Weights of a small GPT-style language model, trained from scratch on English Wikipedia.
Size: 9 layers, 12 heads of 32, MLP 1536 ReLU.
Architecture: LayerNorm before each block, learned positions, biases, untied embeddings, capped logits.
Each number is 128 + 32 x the weight over its row's rms, rounded and kept within 0 to 255. Layers, rows and columns count from 0. Numbers have three digits each. The size before them is the row's rms in percent of the matrix's.

# layer 5 MLP down, 384x1536, rms 0.0469, rows 138-383, columns 0-47
103:071160156164118171109092154107124121121141168170151129101131132151178143118111145143134129125181116155206112134097146126089149111139125163149091
101:101192143148136160158165118074112187065106156172110131174100151099125066149127116107123125164078109133102156088123157174121087162126111096090103
095:078169165129149107104093110135114116132123174120199115116161113153147044066177120138086192218138126059179079121109098136141126133124122147090154
094:156106156106148152173173119086133144102104127108166156126168105141152121116144111135094200111142137157169162097180141113170152129141109041084129
099:135070155049162137111158192136132152106136079139165143099094097126119096068072087120112127123070134080130142135126091133154123132156094134122175
098:138131100078099168080083130131177108156147072107123178110097115144113148112160150115144110139076126103084151157138170145164127158122123120146132
102:119101103135188104156103126146128069128164133136089141105105167133107150133122130113160124123136111104107079147115180043116103111093125159090100
098:176162120205120158117156120155094197130127229115104079182106143152143142111206120172083100115102151069055140146128090187120094134126091103155091
095:107142143104152080149096176081181064211134131125148142087128117156079113154146055153169142130168147125073118136157149089158118119130152110163131
098:114165099241060104152163186140176139136108154142072109063132153076173154097088164135165069143179166111130158068093133108149118048151140116085048
103:161089077128120090125171125181152124099071156064137180173127152081132126138162213120152074134117119150148197129082073172213141123141126101153103
094:180147121109148083149106084155152124120134152144094091074127142164139124058127086116118161124078162169179178103128155137046170143133088093143158
093:177120092131151108084144149186097141149147156149087145130103106130151149205089110145140139147105130114173140100116098149072119018100165066129120
103:123078139136195154131153147133122098106139112079172154142137154139051107172136193117167146122120102208190152166095118167161103084110139103168138
104:133081138124126041081149103166105234125106111117112104093111117130141109138103148138077127130113099160124178132127075155125124143149123154094152
099:079114165136149100080144123076105153067140134186121062139107100089152110131169159136117150146152126115125132129091107109136120155183146149143092
104:120130130137150194135092171092092116101166154078146123126135118157125123139087176106163103114090120098108155154121121128076117153160124123165090
101:191153115188165076195102104164140167036185163147126131101197125175090097215156104167178088119097159108121132100080118172132128175164062170129152
101:140151092171165080107133137164142160192083118105133165105096115143154108111128107092109121170088141115126140168109049152129039111132148147125079
109:113136152130121192081104137111134123136032130126121121075113136147083172099078141118159072142145091110076123089114121146081145120179117101089168
100:198103128065102182127181156115176143080163109099178141134097112099145160103073134134202133155141093109227147138153133131141135146123133111094101
101:140144112130141146151126111171139092142185127134147121162156117139087119119106141106156166169126151121088102115129121111085091112104081151094105
097:143147081105167119157149122132116112105094081080164154192097132143144129134171105134144120088161170158107123126173152165158211155113125214066146
098:115103158140159074160134134129101121084122104145167125150131122133158168186123165120164105155191113135147193156168093121180103114133075157136116
104:120118143143115149123117108104126168158105216134074128152177115147163065121185074107073137120098132124079193141170074152144162152122090089127118
096:097104166151093139119139061142116092101155140099058051133149143114160142169130123140100130132123106215143087078116135090101100137134179124081076
093:193134230187131081122135107103123111130115195085128131104159166113134138142127141153036126103108095100116129123161160159151129152165142122132118
105:141138110143085147151088087135112091144149144069083137140159133117096159105117130117137164163133158110096171164161052133087143126180155139124172
103:110155092144103147114104152110178144113098156152119132170082169120177125100150150089102082141085115108054125131127114118182145113163163154116099
098:174139156056160204076149142099178111119146067101142161137131113087145136159140141054118103069061101169102115169150081163156213090106169120102154
096:125159117115147104098092113137103144113102168059128139149152149127159102125128083193145148153104129179125113119164104126126166132139101163135161
093:163117086145109113119082135081116128123135118138155109102092123078112080163110110178186173112099090216165092095056106135121092156162147098067109
095:105223166130111121161140111114115144132130135106068097104120145094126098172156191142181099136090116164077093142153099117123157115126162067178135
100:152090096111135085165164153071110120094083134133150165160162097094144170153193130118187168115123091129100159146096134164139111097138130178136180
098:117136115127139132156100122206075116210197165121085101128116112118092155153176095194049135115151128133148132113140097151113133115148104063178116
099:154186162162137057137137096100161131106129138108104094094134139134160097143111140142144104073164143129125145106069067143076166118138153169121161
097:107145174098080094117096090106103183087143149156123098130111130113165167131076098143097131193144142107091083165158114129159126127138167090159114
099:116093190138142146132111148100145136099083153096082097098128159102150138134064113090092127124078140124137175190167163131155127159094124187128145
097:119089149124084102181139087065079114135117153134101147119096098156156079132126113147119077160190116102071095099185158106125069125132137182073149
097:075162108118147144075067098118110129122172142134128081120160112126137113105175138119084159193137136133109136144133144107122137143107132106119057
093:070147141111127107170115121163145134131155131106158134120151127181141118153161108199131124125115157165173088142097215142080163049137157133102114
100:103125115118162084186089150074108109125159063098155108122108146162130151142083111130127172111107134110125193149126175134131149154149123111110097
100:185168037172172109115135145110144131090102075139124153079131144062138096142126097137121122109123093146122086079175048137167115104154138168137109
098:111131149206116126172137130104103092202157105169115119118150109098106090099136154117135128134173084109109152126067134157137119138149130138117118
104:179113136124172146119152129160187109122123113120103157111120084159074176193132163124116145079139111090136218148099143108159125120163144152164133
100:143162136057077096201161089168154137201098153157123144176147102130136101091071106149136055178124138113108165192094169110141187065109127165124144
096:103153122121126122122075168108190080129111160116108145139111125165108123106087149123146127128110131137109133072131102130076198186085137111163126
105:098126058191115182111142101127117156108055129147155158148168111089143117074135129106113103126080112122113120087117152148100140080094158137087116
096:073171134100105124152187098140093155194103122106119179101134161074189132094069143148122111064192104146210104135094147208057128129167180086165062
099:065128120124130104094145125122124182081177165095135074158154123147120151128141143178128167051064124127185136068113123123097111133127126121148128
096:139085072136113142073103161159119145072087123099157128071145131168116141170116103122177099124046126142110139077115184145122147139122131152110177
120:074196147098110117000130147121162123077137161171112117099122134112133080112118104123113106151089116107127110107122146087146132187140111134100178
098:113105156154155143153127143148140123134115105150110136114140133128131128150113108136106174119080151139079138137115075118198161109169149149145190
102:117142095115113144178157076133154130139168150125093129082062141176143148158070112150164073123137104174083135159090159102092073076159146108090092
100:073141116114133143095159175134127125155094158139127127118098165129055113149140157113179099108153149170147178094137128182108106115140116189120146
104:124110127126101147110175100137171095157125085106154157125131136093142097172153089123129117120112111127169073158108131105167138177125132176063212
095:142136117108146108084138143155135151091092134131131191114119120125128189117119132123106139091156134157133214101124149162130126103106196099149202
101:156141118140114124111147187135108128105099130069139125204136142154141124141072172120130164131120103121134108098177112054146106129133097158110108
107:222166117177156128129142131122121085124122121128070171125128125120165122124131100126174077156115096120176155122149097124072116094108095122147158
095:107093180159115146118143148187152139176162152042080149147112142151116157147124082140086115142113101103146126148116133126126163110081147107123152
099:137087135110143113124105193139071147102089110097163133176162120161162182079202139145166093132185131155213141124160106126180135152124110094171108
095:129137076141120128193248135126141178116085100143160143098104122122102086086147122150099129126163111155158092116156159149119161125098199168139173
107:063127090140112193052098179190101121114115125059077173138143138143124103165139116159156119143146150147106133093137123129153127156062128107163207
101:141135128240129121147149138110117151126145140126088129169126133144157096176161095156124113115123163115160154138092125135136120117087103154150120
100:123109126149157164097180175104174152135141158145165155060106145166125113065126156125123191156119120127110109101069131134131100113075143176066083
104:161097088200134085191173136176132113126175125140091108108153126140127155132111105094099099111148138117108157181170134090087142148113154123110050
105:155184156113095132081114148166119123149106098066094081125109165129101180092156140172130192131141141112100069129138131171070121140163088043152092
097:115073171160204185107108183094131142115130139121143093106088173163127145110116144124126072132116101140116147147109138164077131172109158054167133
099:101141123134167129118098122080113068110080126201119130141111122104100138072116147091147179153116129081113193129133156096183147151120086197125059
102:193166121153171118198190146142167060134092198147155097165113139140107102100139126155121104154176119128122117076149156112116115160124170168079126
101:122125124127107153103134110111049180170133098088121117107119130153117131118129142050138142166150147141116115113102164147166071171116086198118146
098:197140142143144135110111168129126132156092146192141117108147151141088130113179132114138161113107121113153101066207172105136136072187115082151190
097:119116110189128099151093150189167160100157091209111128151138131122150090066088066089063114153098107172165151092187175111104076088089081076115114
102:122154143148125115199118134098106109109176122095095100114127148191153119110134107152165159148123127161146135157138111164148099131179129135165109
096:162103125127070090124098132150135123103144113133107123121119113134101111106103113125133127020109103155142126083129127138130137192199115126171158
096:084142148097126129155091090159105152119145049153083122124109124113087128155099139090084091110107192072147028114076188174108145134160131114117104
105:124126131151159183174108149114124203083173158068110157179117079089202132105130122088138129130083131062090111118143059152118170124105092136098129
101:121106141157087079106117167086082146126072132149139110115077086161134041199126151143113098168074130127115142149107114088157122105087149090146134
103:162115158153130131053143134136078218204105186064098154112145117107163134141160143079098161155082160136106127129152137175132138200141119040091215
103:110111149134116157124152149094129175117104145124148138118129138141089164088122147082133122137122139158150120108103080130150143084149102177139093
100:103088170096146181144209154111120150102145124158160109090163158150037117160122161160155111178130113155122065120078141152102191154098136160120143
102:151112096076166196084146129105101141153118145160150133121166123159152196123151153124094152200105133147180147055115168127119151125137090153119170
099:151143077125108116064114117148099117131130172124105157112104155093131123139107040134091108113091177107097130165175067175103082209217174097120140
095:092137095161105117066154106127131160161110158128085141070071123160084131209140163135116139142154154117124184152145152102082063172199082161146144
100:103097136133139171158102103158093121120103142137158088083141131089085150194062173132139150158115121086112081109148127177172148075135137133155068
096:077107086058138127117142115161160120125147124086142165113123161150189120158129154091086160083130131149189152167150149149087101095095138139146163
100:094078080077109104118176136107114138174081122143154118118166141111157131178159099170080131144152143040137128111174070152129125103159110111142059
106:142121139079157138180105112135183164127112085099135144148165147123131119121129134075134162099153111143071109092108065170117131108129135112098155
101:127119135170111051087177087176093110137127110156118142110183130123106068159145104164147140163125136168155130088150104102121108120119126097125112
107:193105133161116088063135172117145167165108167120144132137165135143149124153152149116075167190116164120156113137146110145101135145111081027174115
102:105152048081100105111127122129131141132105139158129133110142152118100140179107178140128144099161099185149093111099132093123150128147138190115132
103:160137162113113095186116145139225086129153150162224089090096138093195134146093136168205156093184142116114150137109140092107118168113154128128107
096:197144081111089153105106122194126177121190121129106134101167121152112075130171165146174140128112152146128039092111111144122096126158116146186156
101:103088117104118147121145164111157121150150075141154114116162103099102110124141142174158057084149119078148127144107133097136116098117093150129164
105:178169134082157148127100164044137132148172061154132112152088136168156096123096124112151062118114121187082123112094125114069138127157130155127136
095:166131080157145098146098114109069147133101099130170192091143144112201170083137174124145161154174147165203094147094155161095108141170152069122135
099:153170077118109163064088139165184160139139126118107125144145108126166062082059157086123152122111101143121128086166080125113104102144154136109133
096:110109119107143196038153069109111125093109157124129110156115132115085102104191188076059110104130059136117153108208155149115115083125150160130095
096:083209133157185136204100083160121072200103133120107121135114116165127169133149132148102148156115119147170062100187107107161101181115113092138083
098:108173144158122166112071134117140144118178189057121157153154124148155132063125146112123112158100097120119088179105079116116100130093080149131148
099:079137167121134122126106085136175140094157100141115100066141136113094093098152123151144172094143108103104076169081121115092116148107171120117150
097:183033117116162047072118080144152133084109132122148150124082090074073084147106139148151123157139133139107082091178091175111120146129139147093168
094:125165147137162131112106164088126127138142141171121097131089143085147116084097100119101173119078119104163116159082107166163124130158080119095132
098:090147188092114120156119085109145085114099148150199097101128155113135132147140112141116078126095096138114073143119113125100110121113123139167130
097:143117102101155095128179111150091123099146173117123131134096079119102187163160120182135125130149201061111135111137144159141153115142204126120111
095:128151097203068201131146136185111213116129130142165128142123139126102134128099169144145148095141121167127135098167181108154169119135095142152134
106:104123143118101189140098101099100175146110152131108097138106135134096109083134084172084160102058105070109137126084126120178146143143081093078125
102:122055161057111061197109153072100161145126101071148147160152130142150081130137083128128164106118144172141178150110150132175105131147194096120117
102:114146082136158143152150122110147107148122127133155161135139153129106144118152078084073105121118128100082149145138168125082056137166130165093073
099:117117200177145134113108179119154100187121162078145127112168125112187131153164188111130080161151140073065139085153139076079170111147180136080142
099:075139149118126108160118055126136152160155118152140139146131133157117169108137135118165105098131164126134146191133120108138127117135128189118118
110:088113130158087137106129073160102133135091159145112108115124120101091125114161111123089110135126132032133125056097147102176089097128129157117090
102:069064132125130181182148152118120103108173103130184112193159120143138174162130151171114114120126162134138194115071139131109149134104147095089097
095:090121109116144144144121086103135131138123101141114109064097140170085121154104155115098164088129136095093157111058101115139143121139102100162141
098:141156161069079203137115088119078121110164134081159044130126117113071129139168133090116117135142129131148133107139102102150115073174154144128165
099:074121103139128094103137146121079195137150171100119097135115133169118108146108138104090092150111124108119126127142175160096101133139061109120117
095:144102172165107113122148193102184086104164067158114177132147139178087148142155157101113119156116131154112150077145163121205121090085129241120179
098:135063149095149118131082135121212124157179149096086188054080090102100123119107096082063095114094106098114132128155182088073102144135177192180170
097:105151111150089109158178128109103163128163133176159139177100089130142127107118081165082109132136128140167103104161121172111163185120128118092121
095:133166150191153141067120153125166137154085148139147107144160122066106189125128116103151170096129161164145131191165150107153157145080073165140153
096:172097027129109090155200120158120093215061101189125084130149119105201114177175116138062160141106133146148167117121141113196037109185065093133090
099:073123157225147087125160113156133172108090112136113105151159117117137132131102129110138119141109148145095129088159092124117202116140135117160143
098:136141136080157145180151116131112094123149115112142139070135163107135136118143127146116152101180128173130217142130166125127161140102177086138103
099:111085130086155125125122111115164150147119106102120107129155126131122137147095070081122089134141111159148111112128133129087160058101123157162168
100:069150115094142146167161114060154073142153132140128087111121136095168139164088063152126130151140123149142156159165124134130084189124114059236092
108:178104134137135142178109109125113131104167153213056100105139101165153085135170097146104160101145139121231115142167103128127125095098095120154085
095:124134150142094162093106173093168130124141124125124124115090123097170142095180160165178201168126132205123053185143066143150094078106188092046111
099:125095173094166108189097102130104153107112125121166113140105110151164135174108111146101102175087156129135096112134097136114206168161125156125143
106:112112129136157128078146100149138100088071096113107095150191115080079135067145087156161119172068112164103095102072141193091158117180090111144083
103:113084117111178123098093104171077116162126147175092132172164124124125092119138040144119202139137147111073141087167103111111126190094153113092111
100:112178052142105172093115160135123118142083155131131160088119114130161238128180147177126133143194136212115144136163146141087082122141159078151086
100:136069149138143133099210132147099100125096105122127092110149131078102089158149126082132161068160084135145154151128100117151094115093049149072123
100:136135147129116113122106090132126145186133183147138117110118116091142141107155106178105172168171104121162103147107137106126048174164128093130146
093:157164131134086133143151102090116137070146107119120158086134117108117108135144130132132158071170166136143122189133147141070137129094149116122077
096:139168158120103133127053078149159113149189074135087210127119132180151104138144113143151122123141131173149174140204106106173095160166148103122190
102:118084109099150117157153182125145132090089086126115088136173080111126065155127124126125118091170159105139156165149139105130169148153201106117134
102:141180116113123222175171077150115119166083127151109098173127111131086106137189158108152144065165117130067122178157210113109128141104141122130153
097:153084144112132133081147123169157163151155147008149174126136133132135127182189136037089115211114096122135161107170153143137171187138075089134176
098:174174169103111096096095131127055135174128123124091066100136100156077098072096081175135137149123144096069163159142158141068159184172105108146141
092:159096132132117073133137120134127156097101137128068139163138152133124192131087151173096144134148174158146149142206135116208183126195146132175146
099:107148137107112145132129141069175131130191101142138096107153107132138120203101163093149129094139112138096135133161097134055141123133113118133110
096:134120139161084242155184125076075091153101097154111132125186127127151196111101122117150114092160152157127140169115149098096159183135115097076121
100:127125145180112144146155143126089124092176106152187150148220134133140150159180123130118104089159137132185098228118153094134178123139149161074102
100:157107062141097141182080098097143102197089143076174083104175120102140186122114079153149131029084122104148129103167152126137108173152129136145161
103:171145119113107112070100074109192116104178056171176156173124137146115103107150101128124145190152132097101153135165101086151159076106137220110144
105:174156086186149108116115098146119128064095168091058179178120117134095147137079107142115118107186078099151146102106138133148103137070105155120155
098:133138139126151156109087099096167126085106101096127134124141147115200156137100116108140144099135113120123119177064067143165154169117109105057121
110:104103070114127148108133188100105130156081131124101129136175155187136122124081150079181162140116104093063164134143109156191110168143084134152060
102:107189123126106131108150118112102104138121121108078107148103144122176155083070089158182112135115127150196182131134072089139089087157142171124135
099:140107136113132164076103131052152147147141139144090067149090123159120134111080078127181116150073103127077077099103090114139117128093178151157101
098:119133138111116143159147091130099055125102143163090086113123107094082088044176133143123109106138117079192150163106109127114149057137180107135123
094:190159133144149101180159129098107105132120117120155165139129131116100181183127144125082109087184150117108147134166111081115109128178181134149077
095:107106125074101138175123136137186108120174076087119163149168153101105105070148184106081145113153107188089185109145101159140089138122079159183087
098:190168125101102119095145147032134144120184111071070141112156164158093140175146140117116135154163119139103111157089126092117116166161177139115074
097:071095175076179168017124157131181129142155142090152161199127133149162127212081133110218085113145160137185087078141213171088121144080157168115098
100:167134143098123095092123088167111101103115096173110133125135120140149084092152105156124119120147070197096119129134123117161133130154113148097192
096:110118114124120184070141139131122138112101140097065137169129123182129168156127112092095107092110127079177118138155074168142173114106093114108133
099:153142113067157117093104060121155065129140173096129130159100135134051075122096070074127143161116119121100126140114156182117108105119118166093081
098:120110131135133113096119051171144125140169140160087185131169126120074152126158144110095149128109102185181160149128118097134122136158140114102131
096:126205097121084181011073109129156145092148139233116166140096136094166065141154145077148110173106139115223102122151150070123159134090088144089137
103:119127110079139115121183109083129056136168188148126186126192114107164154137125163129155111139122132137068122123057145133136127119129068050117134
096:139118127120083133069078109102187104082133100111145131129145122128145078078105123110112107128141097123117121144059148099094132081122073077096142
099:104187142119143097184165150068120152158110123092165123153134152145144109158138056087062126104209129158074124133110124079158161067156156080140139
104:088109112117099179107128137126118077160095167145121107075147154121100083119160146097151113160101139155146126159142082107106168185131175140149117
099:134121104105109099166165148157105126120116119136111077085144113104078052093137088156190139083131094117131135136138105113107114100141177046135109
097:130135129117073135112123127121134117094082105118174165070072114124106190091120207113166088150174100175152219126106157106150107160124110184165129
101:161078199088137209110141096094130161176176122072131101131125106117145179145078133104124157129122148132117184088122134103096181066129147041152159
099:067168148071159162137144171110136101057148144099090144145115126158165114161128126150170125050136097199165105161144130108072182076109132095114198
099:189161058118117149148085076160151110111164201162114139101162111141189183120087140113130074122091136161087087087131127108088122199083101138134181
096:118138159112129136182128123191084112115050181131190134102165175122226128139155094123139108110125122135110186110130125131181125087125112163133150
099:102140116146152179171120096179128126134128164128169081203131101082069112161137174139056100097058129103109120126110135135129095095141099120118125
099:133100136177109157129094112131093166102145110154146152131105149137178143059128152140157124138076139158051134122224111107122086146137174142127160
112:149129187121145077119040117115097111080085120105138122164105138204079140167144145084143171122147141139184156186179116146060153115151140107098117
094:109124156151156136131157124087129176096148160158119185158101119146172132120166127145113126088123098117152125120098171116121206139138117171118100
104:147098094117125089202115085158097116164109150168122130138118126125109093160068142151126098129146079183164150145174109129117154082144162128133112
099:099098129124077194129137155155117134182191174109153114072104093127141139128154100167164084087160127157151110110110099162067157092099135139100129
099:136113145093097121157072108102132126133133117100166070135057134143068162138110120140151170090127115109103130130153101125155114042102141134132114
096:116131129173181162169149177108114118102160175124149119161169120111102081115105155141142104134075108100104141127182137144175144124135144167149132
094:102120085139121140177167119090137190122116160134175164137136125070133136107205166099139157125149125103101199085101044139181090103143125147135104
100:111116136147105168165146137111160148158146145143157115091137126141120165096177135161115130168195161153174111096140204181102118170185119113109112
100:164211152094088109213154152083135155101109143124114177133129132150160133136137106080102128085108130187178112164166116134105137074135145164127161
099:120135132093086095197076154145090091181160101154111077119120097149153123107158157114173158149090179168111107161119105130163126146190120136163139
098:122158086146139144074157158100083106124155100155109064140101133072104144144153147190137065130193118127090124134139196123121085136143083075084048
102:134128131085146114124108144139210143093112070134123170117119106134088050140102120109109080056064107146100116161092081137202108106136126193129141
112:139135118125125152199153127160143092114151109088110146119112115144134175255121122083134092103125138134185175159113122139126102159098137094103078
099:095148129162145134200167156134157079097115134089115169104113151114149093110086136148158111116152147137121139164130144166135082096177180150142104
101:152088122128113127164177096105142123150154139115057189143143124116055090140093147158171148149112109095093099089135147179098150196070138168071137
102:164187121147077162114158108126169105148132130138163127123078139163101124094062172076173143089127114131154163127162143156145131134137116140156168
097:129085148081090115069058151076176094082111085137173142119130108137144111059124112136160116123123120108139192158091150143108129159083137104090091
091:130191085156100097061140082144123109147109124104140107105156096112110142143159152080179189127111156119127195128097143135210192105100110071100120
100:114132168134147118116104098158141094168184126096187131131100157127172185176131150114179137159189124132106175148114177096094084062119143086135105
101:101101123192136108123102103125125137148099210114113147130130139075145116105123121165143112067158147150104119095090090058120110136144093138129131
101:125188149091206112139083091087208097112122114146143148063125132148096165104093112142150091133128129100084162132091119095146181162117099163102092
099:087192174064127197156154145099100136103126127111123138154148106166121081112153129119118152178137112120111090130076201158113134129093111053128074
098:183124102144065076184196113156091117130065162123124123120122138145104098065216124113093115095122110102170085146110199123110173164147087116165127
103:164083131088139168131092093111156088096144077055158132178168145150118061153139178121124086153145138074165153125163073164177120126095132140126151
104:183147102166138070124125113182088148100170131150164145160196120133157187145134067162112145137102125111162094098162163146144124162141112116115096
095:108117185160095115017143165174164139131134170105068134141087146189103156103066178127148123163080158084109070141185173099142201103145139138123138
101:090127145110147140030170123143121151119136127028127115164116138156114124224094136116134111142135164127103114155182136133135156132141088157113143
098:137126170094123086079132129149111112126077102202112075067156123097099120120114192127152154135127105151113166129153175137145190134115148132130123
099:111074137134172091149165140126153153131140155140125091160173110174204132113066181136108145104129119139147162120138099133144150170119179139162126
102:122138085172141167111140169097103136113133106149151081206092116119156157086160155122142105165043140085102093115071143143132112093138109100133140
103:062172143104146144198116086087144097133126063127111125188092139113114056104145145119136096084127130137130096158115145137114188080134121109144151
101:142173132146118144085147036098122091173166172144053110074160126150133094147115147138225154154079158139099122124125064143089113113141106125108142
099:109090125059083172136047133139167122129203158071179119154103124123127194159165128141174111096159121141086136113120136139089139136160127086136100
096:144117118117185097099174123126157101130136097099173162179076127130126190125102095114119147134096156168088180087156099173083091171128107163118133
109:089127120120168089159136156140141097110193075179150098182124111104106104091149082148073138125146153111157077176078123155125147092159108138118147
098:156135120107100138135104049118134124046086113114182118130158145140158114150119152176135142127122095162134171091155124156125103069181141127098069
102:070115114129131105129168142063134150134133073161173136121108119155126089155183085150165130105122121135112020128122085157120153109087146180078099
102:108157094140142094107053139109161132137156116067114180146093102098079113164055163125147168203115124113117106113123113118127092142118144147168128
102:114130144089091129111117128206189168132178117125104150074149125128192082157132086129123143141164121039179168145135113104157063119122162116180136
097:105104157183111139122170116143143141160152174070122100106144131176137113152153174151173134114173146169186124147094124088120134141120128031106144
096:121151053146120189079196121110066108068128137123172119078121113131150067176101101153138116155151118117160094205131108118184129131153129133107124
105:157148103124135123111163100090164137117075060106183120124146143179130125094151093161149106128107102170183114146134135116065150103121123099104131
099:143119158113109146137136151144161106132075089135153118113128127145175161111124105111142165198094120174189146126105112165126116096148124082101136
098:150130148141089113192163167194025123119178140166128097127164137086105148140153091145124141131107132076175173135136117116145100108117110161141039
102:124130101180081117114092183064127139159092148132120145181176135144140153040097117070120115133085123116178125125170151187130157159152188170087119
099:125135123142160116172163130110143109110078147171149116147170126119088109102132178136144170192113092077086125114071171144090186115152120189065118
104:090166106172119113155139185109115163117128124105078120076124181120169067127138110114109147152139186143138157148135146103197168122203087122145115
101:052058098089053111143167138129183141096154098141092126132159136153104130086147133148099131117108067130125103151149089093150137121122183132073139
107:130083177101118180143122155135182119123113128101118176129143156124082112095101172125119161069088097141130116122213103096130189129112101149139144
096:049107135104151105100162137142133109043064149101167163183111126104085132169063149181138091106125110119106083192096124139084116106132145133106148
095:184071149136139122116139127146144175109182113099101110130080122107124106097110150130084107159118122144155157196108185149174131175137097103133135
097:120144111168097116156115089148113150119050095122116127162114135114103125125115191135108159162153126203164100064174106065120090105119119129084164
098:126106119174073123198145118159140113145121108154138106099172125120111154184144104075144112135161139178125172089123121136110178208111150090104144
106:122121098072140113166128113131108142131115141119110200131166140109135138126146169127108134120134109123036118159104126141110198108116108021154142
101:077110210093173111162130160133110133081144121131115087133121150136088059124186159167134119095109143159129096136085128113110143134193148142058130
098:113125156055158043093098116097142111156149108137100154148141139189171190055127144139122157147107088104117160139178097117128082179121188129123130
098:120122158090133091222111098092105132082186094115142176094113124148180195117127098108090119132143126146159083087127162071123137157123186080096157
096:121123125159097124138105113137108138133145170153111070130142185099089157116104128136102115111137113125111134114096089193073128097098093168059129
099:121131100116151169121177100143032130145100170108141143088093119128179114098132151155181160121041114155097164109109132168136162134078130101110176
102:098134157138124158161198128125122147174140158126149166140130128084171152116071082135109117141160143062129079196119075134118079074090125075101145
104:151063069123134178178136185090087154108105136111136133078182109093133118177067117119146115131138094153174069100175110138122166160183134174122151
102:173110153068159101102103141154088111126065149183129123174071121111141062123145125088186116136163137087164155131090134122151174080139134131109155
115:090157156125172130176107087096046058095168093158120118137103109130144131118122062096157111121018092129078082096118078117144118128097122130146109
092:153125125160120073121162127155142107156102112179113085151132139124152097172154159156171154134133147134041174105156132143098105132069140128153115
100:096106147174124113129131135171103143131114133125172150119105127144145172116081177160131130073097104098133089141094112141164087130141141135114151
106:150136121087086129112145104068110119114158128134072105087132137107138157116179123143156099117141108120119177166118095154085109084139051134132115
103:186160144126098171125098186107125156139125150095099129167153118145132079093106141144092140175133162136184140119154096139132186107162095113127156
102:074127108120100099199096058137166178087184126160175168109086107085120157145096080134155179116116172104101135113089153134081136142154143080058098
101:107125131119158116142150158144195095155099113111117157133052168137150138128119078135138159122154148164156130111141128119165082130122148099104148
095:134116167129149087136129100074162155124124130131104134114104130102143095106099140157072098159122155130113123159106109083203139086133138149092158
094:136109141136109100105059156140167119126111109144136136115112162162151123164113145073110144089194151128074148127136137112132111122111133115170113
109:156104141107086069167142116138141132101108167070156137143101130119126159109083093157117113111065127173090208113113144160143158078127144104113125
105:137139122149111113162076098105143152164160130112129138035141133114117136132173100195119117179066125164094070186138155081120136142175158151113125
097:172118151147081127162108099105145135109066147094108146048148114112066138122131133108159121138109092091113100123121157149123066074104114047119085